python train.py --n_layer=12 --d_model=224 --n_head=7 --n_kv_head=7 --head_dim=32 --d_mlp=896 --vocab_size=512 --activation="gelu" --norm="layernorm" --norm_place="pre" --norm_eps=1e-06 --positions="learned" --qk_norm=true --attn_scale=0.177 --bias="none" --tie_embeddings=true --parallel_block=false --init="uniform" --init_std_qkv=0.045 --init_std_o=0.0 --init_std_up=0.045 --init_std_down=0.0 --optimizer="soap_variant" --lr=0.00479 --beta1=0.95 --beta2=0.95 --weight_decay=0.082 --lr_head=0.00671 --warmup_steps=36 --schedule="wsd" --decay_fraction=0.94 --decay_shape="pow" --final_lr_fraction=0.0 --batch_tokens=32768 --seq_len=1024 --doc_mask=true --train_tokens=161100000 --steps=4917 --dataset="wikipedia_en"
Each number is 50 + 10 x the weight over its row's rms, rounded and kept within 0 to 99. Layers, rows and columns count from 0. The size before them is the row's rms in percent of the matrix's.

# layer 7 MLP down, 224x896, rms 0.167, rows 0-213, columns 320-351
100:41 33 73 44 57 34 34 65 42 40 55 60 53 60 50 58 23 57 46 38 32 63 58 30 33 35 62 46 51 69 44 49
105:41 55 54 51 73 57 39 48 51 45 57 34 41 44 51 65 51 66 44 41 50 40 50 53 53 53 39 52 38 48 52 52
098:61 67 70 31 41 47 57 52 36 63 54 57 53 62 61 62 63 69 59 39 50 53 56 39 42 65 63 44 32 42 50 44
099:24 64 29 51 42 45 66 40 55 61 54 42 58 50 53 55 56 54 44 60 38 45 50 51 45 55 46 51 43 44 56 37
101:46 45 50 57 50 36 59 46 53 47 50 49 52 63 45 47 62 52 45 40 56 64 59 22 48 53 58 51 41 67 41 39
103:55 48 56 59 26 37 51 62 58 54 52 46 35 57 53 46 49 43 44 65 43 42 55 58 52 70 53 35 48 52 47 51
095:51 33 50 48 50 44 66 56 38 51 48 35 51 51 50 30 54 14 47 70 35 49 60 68 34 55 41 44 60 35 45 56
104:52 50 60 46 59 53 48 41 49 41 57 54 37 37 45 45 62 58 58 42 57 48 59 47 55 53 64 48 43 45 54 47
100:35 47 55 63 57 51 48 54 58 50 53 51 47 50 24 45 38 42 55 59 52 26 67 61 45 34 45 53 50 35 45 59
103:52 38 71 64 55 47 46 46 39 55 44 59 45 41 44 73 59 52 47 41 61 20 30 54 64 64 55 45 51 63 58 41
100:61 49 51 46 63 51 41 60 46 55 56 29 50 59 52 50 47 40 42 44 50 42 42 51 43 46 58 70 42 53 33 51
098:73 58 34 63 41 46 40 63 48 43 45 41 44 59 53 50 38 55 65 64 58 34 39 45 54 66 57 39 58 55 29 54
101:49 33 36 47 45 36 56 49 59 46 63 57 59 57 49 66 48 30 61 64 58 50 41 50 42 49 39 49 51 50 60 45
095:63 50 52 52 54 57 32 57 46 41 44 45 47 50 58 70 59 39 23 31 35 49 72 48 57 49 39 54 57 51 60 59
102:42 43 33 42 47 52 56 40 20 53 65 60 46 49 57 56 37 48 53 52 46 46 46 56 44 50 63 55 27 50 46 43
096:63 38 47 64 61 35 60 47 62 46 48 61 46 62 46 28 44 49 49 41 63 52 38 42 40 41 54 40 57 69 46 45
098:46 60 67 62 38 49 47 55 45 38 43 62 46 34 39 51 30 36 53 75 53 49 50 40 47 54 56 60 49 54 45 40
097:59 58 65 69 56 59 45 74 36 50 55 36 45 46 54 55 53 37 29 52 32 47 47 37 61 53 62 54 54 59 49 43
098:60 43 53 36 60 48 46 56 42 62 62 44 54 38 59 49 67 51 49 41 38 43 53 31 61 61 49 46 63 51 49 52
102:49 52 35 50 40 53 62 47 44 55 70 62 47 41 41 55 57 65 66 70 49 58 34 55 57 45 64 54 39 55 45 52
107:35 42 46 50 48 54 42 33 67 56 49 54 32 51 60 70 33 50 60 62 35 43 38 62 40 72 45 42 60 49 27 59
105:68 49 41 49 35 54 48 49 65 46 43 81 40 44 55 31 59 34 48 34 77 61 48 59 31 44 44 49 52 42 65 47
099:53 44 60 45 42 54 39 69 58 41 56 53 50 57 16 31 63 57 26 55 66 57 40 48 64 69 65 68 56 55 50 44
099:51 43 47 53 62 47 74 43 52 50 69 51 46 62 35 59 75 41 52 49 45 50 61 50 72 55 47 49 41 25 59 49
099:53 61 53 55 42 36 48 56 45 45 66 56 39 37 54 53 39 46 55 50 46 63 52 57 47 45 48 61 40 50 56 50
104:29 45 40 46 59 42 40 58 56 50 43 39 44 46 46 39 65 54 51 43 45 58 61 49 45 49 49 58 32 68 59 34
099:61 36 51 49 54 66 38 63 50 37 50 69 31 49 43 54 54 63 38 41 54 47 44 58 54 63 56 65 61 55 31 45
100:36 47 53 46 40 55 25 60 51 52 55 53 46 42 50 37 56 57 62 44 40 51 51 38 53 50 38 21 68 51 47 49
101:38 38 63 51 56 47 63 46 68 48 76 41 43 69 50 57 50 58 51 62 61 74 56 43 41 48 57 55 47 44 62 63
114:37 58 44 48 51 40 49 52 66 55 39 47 61 70 56 56 29 65 34 56 47 66 41 42 39 43 51 58 47 49 43 70
098:35 72 60 54 54 46 75 52 42 45 66 59 45 63 51 41 52 48 48 48 60 44 32 53 47 41 36 47 42 54 41 60
099:46 58 50 31 60 58 58 48 43 50 48 50 34 56 61 51 48 48 53 47 39 65 46 56 62 49 42 47 58 45 44 51
099:47 33 46 57 43 46 41 45 41 75 32 57 55 56 38 74 54 35 63 39 69 40 54 56 25 49 64 56 63 54 66 46
099:50 42 54 46 49 53 45 43 54 46 47 40 55 31 53 57 50 50 53 43 63 49 55 55 56 40 55 46 57 46 52 58
097:58 51 60 42 47 43 56 53 32 52 47 58 42 34 52 52 51 45 66 37 58 48 68 52 52 30 64 71 36 49 69 62
103:47 48 32 40 59 51 38 53 72 33 58 50 52 43 62 59 60 44 41 67 48 50 53 36 48 46 48 52 61 61 52 44
101:54 52 48 53 41 43 60 70 37 30 45 52 33 51 45 49 58 64 55 56 62 64 35 51 30 51 51 48 62 53 40 59
100:59 52 64 54 60 61 52 51 44 63 56 51 54 41 61 40 37 49 42 64 27 57 58 45 67 39 43 41 42 57 57 52
096:53 58 42 60 55 35 37 75 55 52 53 38 37 68 49 35 58 51 42 54 49 46 48 38 64 57 49 46 43 37 51 45
098:55 44 53 63 68 42 36 57 48 59 51 51 39 40 51 55 40 32 47 50 51 48 37 54 57 45 42 21 47 68 59 51
100:77 43 57 32 58 51 45 55 82 58 46 64 73 58 37 54 64 50 43 48 57 48 47 59 48 64 49 61 45 41 48 62
101:56 72 55 53 68 57 38 47 34 52 43 37 55 49 47 49 54 59 48 48 61 57 47 67 45 52 48 39 41 42 51 43
101:48 34 44 55 46 49 48 55 35 45 44 59 54 42 45 69 57 62 51 49 52 45 49 64 41 57 47 63 66 44 25 48
098:49 58 44 45 30 48 65 35 57 68 38 47 49 47 52 68 38 57 62 64 51 66 47 53 57 49 47 32 52 44 52 51
098:47 36 67 31 38 47 63 53 49 44 49 63 52 63 47 59 46 50 60 46 50 64 54 49 45 58 41 43 42 49 53 47
096:36 67 50 43 35 40 50 49 53 63 42 52 65 26 43 51 49 35 52 56 53 43 48 66 75 47 35 55 49 61 64 61
101:52 42 55 50 52 43 55 45 46 46 49 54 53 61 31 66 53 38 40 40 40 53 50 58 71 51 32 48 50 40 64 74
101:47 55 53 64 63 48 54 59 52 61 70 52 51 55 52 66 51 49 66 36 54 57 35 65 66 67 66 48 39 48 36 52
099:66 45 51 53 39 37 56 51 38 55 52 47 51 36 47 42 42 22 28 59 55 50 63 64 45 56 43 63 40 59 52 48
099:52 42 54 43 53 34 44 47 43 57 43 59 50 56 39 59 52 62 52 61 43 60 47 52 39 60 45 51 57 52 68 49
098:57 48 35 46 46 51 75 54 57 59 60 52 38 63 71 71 54 54 44 52 30 55 49 45 58 49 43 53 44 46 38 49
099:45 60 55 57 54 41 67 43 49 72 39 60 60 37 52 58 59 49 40 57 42 49 52 62 39 54 62 50 45 52 54 29
099:40 33 48 56 47 56 66 49 48 47 43 28 44 48 49 56 68 52 47 54 51 57 56 58 50 54 35 50 60 63 51 48
101:50 52 54 33 44 43 54 43 60 50 57 34 48 53 46 66 31 48 62 45 30 49 53 51 43 67 55 48 43 58 49 38
096:38 58 57 30 45 47 45 42 58 54 61 41 67 65 53 53 44 52 67 59 52 60 54 50 40 47 48 47 53 37 60 45
104:32 45 62 35 55 54 48 38 65 52 36 63 25 71 48 47 42 51 30 52 35 54 57 60 44 49 41 45 43 47 53 53
098:53 60 45 43 58 70 43 49 38 63 58 66 64 43 31 58 49 39 64 52 64 43 19 50 51 58 48 37 42 46 54 46
097:67 36 58 60 48 49 44 62 48 50 55 55 50 53 49 58 61 38 52 50 45 65 37 44 59 50 54 57 41 49 37 37
103:34 49 42 65 62 46 61 52 62 60 50 58 57 36 45 47 46 74 51 50 52 43 38 56 69 55 66 49 53 39 32 69
102:63 49 51 52 46 54 52 30 58 62 37 27 63 35 66 42 38 59 71 45 53 50 49 51 51 42 46 56 56 56 64 68
102:46 59 50 56 60 61 42 62 64 43 67 53 40 55 59 49 32 57 48 48 45 46 53 56 58 51 44 50 38 69 56 51
101:47 51 52 53 70 38 42 42 44 54 44 39 79 61 45 49 48 54 45 60 47 59 55 61 34 45 33 52 60 29 60 44
104:49 62 32 57 51 46 49 60 45 66 33 58 53 44 59 50 57 49 50 62 56 51 55 58 38 43 50 51 69 46 32 55
102:60 64 44 63 54 49 39 63 52 48 63 55 45 43 41 45 43 34 46 36 45 38 55 42 54 42 55 59 26 65 45 35
098:49 35 45 43 43 49 55 44 50 46 52 59 48 51 38 53 37 69 40 35 47 46 37 69 45 30 54 39 59 36 52 45
099:47 38 62 45 18 54 41 73 47 65 48 54 48 79 48 51 53 45 45 51 52 42 65 59 54 73 35 45 50 53 66 43
095:59 42 47 50 45 50 57 67 55 43 56 53 62 32 44 51 49 47 53 62 56 48 41 47 53 35 65 37 62 52 38 43
099:34 46 64 63 50 48 56 52 53 50 52 52 41 72 53 56 40 48 48 38 52 45 44 36 57 40 47 41 73 58 47 56
104:44 37 65 48 51 46 42 50 43 51 74 72 63 61 59 41 60 36 62 47 39 42 54 32 62 51 49 46 59 47 51 41
101:49 39 50 45 29 64 55 52 66 45 57 59 48 30 49 51 38 56 59 45 43 41 56 43 59 42 34 44 45 46 46 39
101:54 52 63 42 57 47 44 57 60 64 50 50 64 46 47 56 48 60 62 67 58 42 46 61 59 55 52 52 45 43 33 47
101:43 54 33 47 36 53 39 47 39 52 58 29 34 53 45 56 65 60 51 61 50 53 61 49 56 46 52 49 43 61 63 48
098:46 43 49 51 47 44 41 58 57 46 44 46 51 51 58 45 56 49 60 44 48 63 63 25 51 52 40 61 57 63 43 56
103:43 65 49 65 66 54 37 43 65 62 61 51 31 54 63 44 58 54 55 32 27 51 29 58 77 33 58 53 68 56 58 29
101:21 26 45 52 49 35 51 51 55 42 34 63 42 39 44 40 49 47 39 57 44 39 49 44 39 38 43 36 41 54 41 45
098:50 60 44 38 52 49 46 44 38 54 44 48 52 59 54 49 31 36 52 53 60 30 38 45 57 50 51 54 37 49 51 52
100:62 62 52 39 50 47 60 56 75 54 60 44 58 42 48 47 51 43 65 39 47 47 52 45 39 31 30 49 49 58 52 42
098:54 61 48 48 41 43 29 59 48 54 43 43 57 52 58 36 50 58 49 60 51 49 46 56 41 56 44 50 59 39 61 44
104:53 47 56 46 48 35 60 41 57 38 53 60 47 54 46 56 50 47 68 67 50 51 56 66 37 52 50 52 29 47 41 59
103:52 50 63 46 38 48 62 50 48 36 41 45 46 44 58 44 47 62 48 61 57 46 36 48 54 50 35 59 50 59 35 45
101:43 68 43 45 57 44 50 51 43 59 48 28 57 53 38 51 41 56 35 43 59 62 41 50 72 36 46 34 33 48 50 49
099:40 55 56 51 57 54 62 46 36 47 50 41 47 54 36 52 46 48 42 51 47 59 48 56 68 41 41 45 72 64 53 46
104:42 50 48 56 62 73 44 50 39 53 53 53 46 45 54 68 53 55 58 65 65 47 56 54 43 58 51 40 37 46 48 28
101:79 49 47 48 50 69 62 38 56 42 55 62 56 49 54 47 48 48 45 39 50 50 36 20 55 51 27 50 52 42 69 58
102:29 45 31 40 50 50 46 62 72 47 51 65 45 56 46 47 39 56 31 62 62 43 54 32 46 50 44 36 65 51 45 65
096:62 57 34 53 63 63 48 63 64 36 60 48 40 44 44 36 63 60 65 36 51 28 54 48 39 49 49 54 40 63 54 28
097:34 50 47 43 47 40 55 42 45 52 33 50 46 59 46 37 55 35 41 50 30 47 33 60 43 60 54 70 53 32 61 47
105:52 42 54 48 43 56 37 50 48 38 42 24 59 59 36 57 38 28 52 39 59 35 64 50 57 55 56 30 53 46 58 34
096:54 39 48 49 37 33 65 47 53 45 53 62 48 48 55 50 52 64 76 50 50 66 48 62 59 48 49 43 46 42 48 65
098:60 68 63 47 50 51 42 33 67 65 33 52 43 57 52 48 52 56 46 57 45 41 73 50 51 69 52 31 48 52 57 64
097:35 45 42 51 48 55 48 55 48 32 66 19 40 50 51 53 55 35 51 67 39 52 49 38 48 28 60 60 57 40 51 38
101:51 61 56 59 44 46 61 43 53 27 48 37 48 52 39 59 44 56 39 53 44 56 36 68 62 41 53 55 62 67 44 39
099:31 34 45 47 50 49 62 53 48 56 44 65 40 59 48 45 47 53 61 46 42 35 54 24 53 57 54 49 26 53 48 62
099:47 60 66 56 52 59 56 39 63 52 41 54 59 42 53 69 36 48 59 63 41 56 66 51 52 50 55 65 48 58 53 40
109:73 44 42 59 67 56 59 50 65 56 57 52 57 47 52 55 42 38 54 53 49 34 44 44 56 50 48 66 58 29 67 48
103:57 69 48 57 48 46 59 80 36 56 49 39 35 47 52 54 74 45 48 61 37 38 42 47 68 47 34 68 48 63 33 67
102:62 63 37 42 49 67 58 57 52 53 51 51 48 47 47 47 66 47 42 66 52 45 45 62 49 56 44 60 51 51 39 45
094:48 45 42 47 43 42 39 47 38 53 63 52 52 51 51 40 49 45 67 46 42 47 51 45 46 59 59 46 53 75 65 44
096:58 60 43 56 53 59 59 47 51 59 57 74 48 53 43 55 58 62 56 56 42 62 52 48 55 47 39 54 50 41 47 50
097:58 54 49 39 58 52 50 58 56 53 67 49 51 58 39 34 71 49 47 50 57 64 40 54 66 38 47 38 33 41 62 33
101:50 47 54 54 60 44 52 54 44 74 34 63 54 54 51 48 46 58 48 40 48 44 54 61 84 57 54 69 55 34 57 56
099:42 64 40 57 28 40 53 68 38 41 32 52 27 48 57 52 41 51 48 36 58 70 60 40 65 64 42 53 47 42 30 45
105:59 42 30 45 56 67 62 61 57 37 42 68 60 48 47 44 46 46 52 63 30 37 42 39 33 45 41 66 52 28 52 40
100:61 62 52 58 49 40 58 34 54 43 55 54 57 51 69 39 45 59 55 39 46 47 47 42 40 49 46 37 45 44 47 63
106:48 41 53 43 41 44 54 52 68 43 46 38 50 51 48 49 57 31 62 52 56 34 66 56 46 35 52 45 56 51 48 46
128:50 43 61 55 55 46 63 39 48 45 52 44 43 46 50 59 67 35 54 54 57 41 47 38 43 34 58 38 46 43 30 57
098:59 49 59 54 63 37 52 39 53 49 50 37 43 57 35 55 43 54 49 48 72 54 64 64 49 46 32 51 50 58 52 49
103:50 50 59 59 62 58 68 71 50 53 33 69 59 55 46 34 54 49 39 44 45 43 49 58 44 60 60 45 42 49 50 45
099:55 52 48 47 45 68 61 65 38 41 49 37 49 52 56 57 57 39 43 49 65 66 62 45 62 54 44 59 57 65 36 45
098:55 62 57 44 70 57 30 58 53 72 30 50 49 69 55 47 49 57 26 57 60 72 45 53 52 61 50 33 45 47 53 51
100:72 47 39 38 64 39 48 50 61 44 53 62 53 62 51 31 55 48 42 44 38 48 59 58 49 61 48 47 62 55 44 50
104:68 57 54 43 48 39 45 46 71 50 53 35 61 45 68 41 42 27 44 65 39 61 49 46 50 63 44 56 45 43 52 52
101:41 59 57 47 58 39 40 60 32 36 52 53 35 59 44 51 58 53 56 54 48 66 48 58 54 34 30 69 51 56 49 50
103:38 57 43 50 61 51 62 74 48 47 59 52 61 33 48 43 59 74 45 73 45 56 53 44 51 38 37 44 39 31 58 45
100:64 53 36 56 41 71 46 45 43 47 44 28 45 63 48 57 45 46 56 48 20 57 60 58 46 47 50 55 53 67 55 38
101:62 51 65 41 52 70 57 44 43 51 44 62 51 47 51 47 63 40 41 25 48 49 43 54 52 28 45 54 54 22 73 45
098:34 39 51 39 62 52 40 51 39 58 50 63 49 52 22 46 63 53 49 44 58 54 55 51 65 64 45 43 43 57 43 64
098:45 51 44 69 61 53 54 51 39 53 46 61 63 46 54 46 54 45 53 28 50 43 57 58 52 38 60 53 58 61 57 60
103:39 56 47 45 56 56 53 64 46 55 58 36 71 53 38 32 57 35 49 61 53 51 46 54 48 35 53 41 35 50 57 47
102:45 45 44 48 43 67 36 40 43 69 58 45 51 69 62 31 59 42 41 45 68 42 49 41 43 52 72 47 64 54 49 46
101:45 79 62 37 62 72 65 32 39 59 48 58 38 44 61 54 34 42 30 65 53 52 65 51 40 42 32 52 55 54 49 56
097:56 56 66 52 43 60 56 49 52 48 51 68 41 36 38 58 61 53 43 36 35 62 50 23 45 52 44 67 44 43 49 49
099:51 63 62 61 46 42 34 43 27 48 42 47 23 46 70 42 37 55 66 46 68 51 66 46 38 57 58 56 70 68 34 44
100:60 65 39 59 51 54 57 60 47 53 42 56 58 56 35 57 33 67 49 44 50 55 47 59 61 64 34 60 72 49 45 46
100:48 38 38 44 64 53 38 69 35 74 53 68 50 53 53 34 50 33 58 47 18 42 64 30 51 52 44 65 52 54 44 40
094:47 55 53 56 32 31 41 33 48 41 33 27 72 60 54 60 46 58 69 43 54 70 35 58 23 54 61 49 49 58 33 64
107:66 63 43 47 43 66 45 40 31 56 62 43 36 67 51 53 48 33 62 60 38 41 46 45 53 50 59 49 58 58 64 39
102:54 58 48 57 41 52 42 62 49 52 58 54 60 44 54 65 62 48 46 39 40 42 60 24 43 55 67 53 47 53 45 51
098:50 54 50 29 59 45 35 55 75 43 62 64 49 48 45 59 47 50 45 63 43 41 47 49 44 57 65 66 50 47 52 45
098:40 36 42 51 52 39 38 65 49 21 37 47 43 57 48 54 28 38 56 37 55 55 58 52 45 69 39 50 74 62 42 39
099:59 59 64 70 45 58 43 54 43 48 57 53 41 55 29 56 48 49 49 36 40 27 45 47 52 43 42 67 53 62 23 45
098:42 57 39 43 56 38 66 64 49 73 33 64 52 43 53 39 57 45 45 60 41 49 56 64 39 29 66 45 34 50 46 56
101:57 46 70 32 49 49 64 54 41 53 45 29 53 54 45 43 50 58 64 51 33 58 61 41 38 36 43 58 55 44 33 60
098:52 49 51 61 43 37 53 41 53 39 48 33 58 59 47 58 37 42 48 59 41 47 60 29 42 65 48 58 44 47 66 69
094:44 56 52 58 56 78 38 34 62 23 44 45 39 24 62 45 37 53 51 56 42 53 68 58 67 45 52 56 38 42 53 56
100:64 62 48 59 61 55 56 39 34 32 54 27 51 59 47 44 60 47 56 59 44 55 64 31 51 54 39 54 47 60 36 48
098:64 48 47 56 64 40 59 68 54 44 58 42 45 46 27 58 45 43 40 49 50 43 40 48 33 47 39 48 63 70 64 49
098:57 47 54 34 43 42 60 38 62 53 40 40 56 43 60 43 57 58 37 53 53 48 70 42 57 72 42 53 59 51 53 55
100:50 60 54 50 36 64 49 62 48 44 51 41 71 52 44 45 49 39 54 59 41 28 44 39 40 52 56 37 49 56 39 46
102:34 44 43 48 37 40 38 48 49 39 58 49 52 57 39 33 46 40 37 53 46 42 57 34 58 66 45 56 40 38 38 39
100:50 42 52 29 64 50 57 36 52 60 59 55 38 55 65 50 41 57 52 42 53 47 40 54 41 38 57 59 67 60 41 64
107:59 39 46 48 29 40 47 43 36 62 60 53 47 52 61 55 56 63 35 46 76 44 35 46 53 44 57 49 33 34 53 64
107:58 63 69 60 47 47 54 46 47 60 52 44 64 49 38 45 52 66 49 55 37 27 51 46 30 40 62 52 35 64 74 47
100:51 42 40 45 54 62 54 60 49 62 57 46 35 59 58 57 71 55 54 43 57 50 41 57 48 45 53 55 36 48 41 50
102:47 58 48 53 56 46 52 71 60 50 42 64 63 63 52 26 47 43 27 46 56 24 41 62 37 58 41 59 37 48 47 64
104:65 51 50 44 48 66 51 48 51 23 41 60 41 49 27 45 30 56 41 54 40 44 51 38 54 48 38 36 71 64 58 32
095:48 46 62 51 64 66 40 64 26 51 31 60 60 70 59 72 44 43 56 45 37 33 29 53 44 61 62 74 44 43 44 64
102:45 38 42 36 41 49 65 46 49 55 46 46 60 46 48 45 46 39 44 47 39 51 45 26 48 46 61 50 63 42 51 36
097:46 51 48 47 43 46 35 49 53 64 51 51 50 50 42 45 57 73 65 46 53 49 54 30 66 65 53 68 64 60 59 48
096:61 55 48 60 65 42 35 48 70 56 34 57 72 44 61 54 32 38 51 42 54 39 28 67 58 59 64 44 46 38 63 25
103:55 35 63 35 39 58 32 52 52 45 53 23 54 57 55 41 72 47 59 61 59 45 52 57 59 48 47 43 41 70 44 38
098:42 64 50 46 55 35 48 51 57 51 52 63 54 53 44 37 47 43 45 58 37 27 42 66 37 75 41 41 54 50 47 36
098:44 48 58 29 45 59 73 35 62 57 30 47 59 70 62 47 64 55 68 51 44 46 63 54 48 57 49 49 67 68 49 50
101:41 41 56 40 59 50 47 39 61 52 54 35 62 44 52 38 50 48 64 60 47 42 48 64 41 39 29 47 44 40 43 30
100:62 44 51 56 49 63 57 50 55 33 49 59 40 46 57 58 38 62 47 66 50 46 35 55 38 41 50 43 60 57 37 43
099:48 53 64 48 60 41 45 66 33 49 53 36 46 48 47 59 46 44 70 49 50 33 48 45 45 40 36 44 62 43 57 66
099:41 50 68 60 38 61 52 41 41 73 58 59 51 48 46 70 39 40 63 63 48 69 42 31 54 32 48 55 62 51 40 50
100:51 55 50 48 65 55 48 71 61 51 44 65 47 54 41 44 59 51 50 57 74 42 52 58 35 57 44 76 49 42 49 33
100:43 52 38 63 27 51 40 66 62 59 75 35 47 46 71 40 43 44 44 58 46 61 47 40 28 58 59 60 57 31 52 59
100:50 47 53 54 54 64 52 50 50 49 64 48 52 56 52 39 69 53 42 26 55 39 52 63 46 38 48 42 48 56 53 45
102:28 51 56 59 58 56 46 34 26 50 46 52 54 58 63 67 49 60 39 41 53 58 50 71 32 51 50 49 35 46 49 47
104:44 62 39 37 55 57 56 56 45 61 48 52 35 34 67 60 48 48 56 42 25 59 51 33 49 49 65 47 63 46 62 55
104:50 48 37 56 60 40 58 51 40 54 56 59 45 52 33 69 60 46 64 50 59 39 39 49 45 49 50 43 57 32 65 65
096:26 54 50 39 36 52 29 42 55 40 50 43 49 47 29 47 60 45 40 55 36 30 40 51 40 50 61 39 54 48 56 42
101:56 54 58 47 62 37 39 59 49 69 39 53 65 59 49 45 48 38 49 45 39 44 43 41 51 67 44 56 40 43 38 39
100:39 41 46 56 42 64 53 62 61 36 49 37 68 55 45 62 50 22 50 42 48 65 40 64 46 56 69 37 47 58 56 44
098:61 53 68 47 48 42 65 30 47 46 65 66 66 55 63 43 37 38 57 45 54 39 55 56 48 57 45 47 47 65 47 41
096:30 42 43 52 58 51 40 56 50 40 34 61 55 65 50 42 50 43 42 60 60 38 60 56 45 44 48 53 65 56 53 55
098:56 56 35 53 46 48 52 56 44 58 43 71 50 66 51 56 51 69 58 47 48 52 66 57 55 50 45 60 42 58 40 45
102:38 44 57 57 43 36 69 57 56 47 24 36 46 45 44 40 45 54 48 59 60 31 39 47 43 39 51 41 55 55 45 51
096:50 66 54 67 50 57 38 52 46 54 55 50 70 58 36 43 37 51 56 59 44 74 48 50 37 53 51 70 45 35 58 40
099:33 55 49 39 63 60 51 39 61 41 53 53 34 62 74 45 69 47 72 50 59 51 53 42 48 32 53 45 51 53 47 49
097:36 50 48 39 60 52 52 47 36 58 60 55 32 38 49 42 39 44 42 59 55 44 68 56 45 51 46 49 61 41 40 45
102:50 46 58 53 38 50 46 65 60 57 65 40 56 50 44 42 28 38 56 56 46 39 52 51 71 50 69 44 48 49 38 60
095:50 63 44 72 38 62 44 27 51 58 60 44 57 38 61 56 44 41 55 44 33 45 52 44 46 48 55 53 53 56 34 58
096:58 54 47 63 48 62 46 43 44 31 55 41 44 37 47 74 60 61 61 49 64 60 45 49 67 48 55 65 48 60 38 53
102:36 49 59 27 41 63 38 55 35 52 54 34 50 56 52 53 51 48 46 42 36 73 46 61 39 47 58 38 70 41 53 49
097:47 39 61 41 62 60 50 54 64 43 44 50 65 43 29 44 64 43 47 57 59 52 57 33 30 46 51 49 46 36 57 52
102:72 48 47 67 62 52 54 41 51 64 61 63 33 67 67 40 47 46 54 47 54 51 40 67 55 55 51 51 70 27 50 42
102:50 39 39 54 49 49 49 46 31 57 49 45 63 50 48 66 43 33 49 46 59 51 69 47 28 50 48 60 51 49 56 47
100:47 60 40 49 27 65 41 64 38 42 44 74 53 43 52 51 50 53 54 60 73 53 57 47 64 51 40 47 29 55 29 22
098:63 39 57 53 67 68 50 46 49 43 55 43 49 45 57 78 66 44 52 41 52 76 47 48 67 54 50 58 47 66 45 55
096:50 43 49 55 36 44 41 54 65 61 44 53 55 50 45 57 24 39 10 42 39 41 36 52 55 44 55 34 31 58 28 39
106:52 48 40 52 62 64 51 67 40 62 43 47 38 45 55 55 46 47 52 59 27 40 41 51 51 54 53 53 47 63 41 39
100:48 45 68 53 49 47 40 53 70 55 47 70 53 43 46 47 43 46 49 36 55 40 42 29 64 53 49 37 56 58 41 53
092:45 63 46 53 28 51 34 41 42 45 40 65 48 57 63 54 38 47 46 43 54 46 56 52 53 62 59 43 56 64 43 14
096:48 49 36 52 36 44 41 68 61 31 62 60 66 48 51 55 53 33 41 44 39 49 51 53 40 49 58 58 45 57 52 62
100:40 43 54 43 56 53 37 46 37 41 55 61 25 58 52 54 34 36 49 55 50 65 37 61 46 41 58 50 36 43 50 68
096:70 43 43 47 50 47 42 46 59 58 65 45 33 56 57 55 69 69 50 62 48 42 53 54 54 47 44 48 38 51 51 58
095:70 42 65 46 49 45 47 43 56 50 63 44 43 64 64 35 38 32 56 36 52 76 69 51 71 44 54 49 56 44 62 68
097:54 43 59 56 53 53 53 28 50 38 52 54 51 64 53 50 56 51 64 43 54 51 51 48 67 66 57 67 45 56 48 68
101:40 50 47 64 52 52 62 58 61 53 48 30 43 66 33 45 53 59 45 55 45 52 36 46 50 38 37 38 53 61 44 44
098:49 56 53 56 43 53 49 41 58 41 71 39 45 41 61 45 63 43 54 63 46 62 59 45 34 44 36 46 45 56 45 45
095:39 70 42 60 41 53 53 48 37 46 31 54 50 63 64 39 38 44 44 34 83 59 73 26 51 38 55 51 52 53 65 34
100:75 56 52 49 79 59 57 70 44 48 48 46 55 57 50 69 64 30 57 50 57 47 39 50 63 50 46 65 44 43 48 53
096:55 37 48 55 41 52 58 52 46 29 53 52 56 25 67 65 30 33 50 52 45 44 38 66 51 59 71 43 55 43 49 54
102:58 62 52 61 48 45 42 50 41 46 46 48 48 17 41 32 46 42 44 47 46 39 57 61 39 66 55 47 75 67 62 50
099:57 31 47 37 64 48 46 40 43 47 46 58 38 48 58 45 33 57 63 58 58 39 43 26 70 50 52 47 56 40 60 65
101:49 60 38 58 55 45 48 57 61 32 43 54 46 51 44 44 38 53 53 48 31 65 44 38 50 62 52 64 53 38 59 44
095:68 52 47 49 53 36 72 41 51 50 41 61 49 48 56 45 62 46 56 52 40 58 50 56 48 40 63 50 39 44 55 44
097:44 63 30 62 27 60 43 64 55 39 47 59 57 40 51 58 55 58 47 51 48 59 55 51 56 59 42 50 74 54 67 41
098:48 48 40 58 56 56 40 51 61 70 35 46 61 57 56 33 62 43 57 42 53 53 55 54 26 55 56 58 56 68 60 37
100:65 56 46 62 58 69 49 49 45 39 63 66 38 70 64 33 38 33 57 53 54 60 52 45 52 42 67 58 58 65 31 30
097:48 35 52 46 49 43 59 37 56 48 49 55 55 44 43 32 45 68 60 41 26 35 47 37 49 35 60 56 36 59 46 70
098:33 74 49 64 41 54 45 36 46 69 62 53 53 45 55 37 48 58 22 48 56 50 51 44 58 62 35 51 41 49 49 47
101:56 39 49 53 41 37 35 51 37 60 43 42 51 41 32 76 54 57 27 58 50 30 54 45 49 52 42 66 59 63 63 60
103:34 39 43 54 39 46 46 40 44 50 28 39 44 43 49 34 64 46 41 65 41 41 56 72 37 65 42 48 40 39 54 55
095:47 40 48 29 28 53 65 42 41 44 49 38 49 47 65 50 73 42 32 52 45 73 37 53 50 47 43 52 48 53 43 47
091:41 35 47 42 36 37 49 37 49 52 33 35 51 35 37 45 27 37 60 51 50 37 58 51 64 38 48 53 38 57 62 52
103:53 63 42 74 54 42 60 52 53 53 34 39 33 64 50 46 54 40 47 48 43 52 48 51 72 42 45 59 65 46 51 56
101:43 58 61 39 59 35 65 42 47 46 53 56 38 36 47 48 56 52 64 65 34 40 44 65 46 54 64 46 56 69 51 43
104:64 45 49 41 36 52 43 60 52 37 56 57 45 61 49 52 36 40 46 54 54 70 71 25 48 64 44 40 36 44 58 35
100:54 47 56 46 43 43 54 56 45 54 76 45 63 41 47 49 38 63 60 53 45 45 49 54 56 45 51 42 52 49 49 58
102:61 55 54 48 26 64 45 57 60 42 40 51 41 53 65 46 35 45 49 50 72 66 54 51 72 51 68 36 38 55 45 56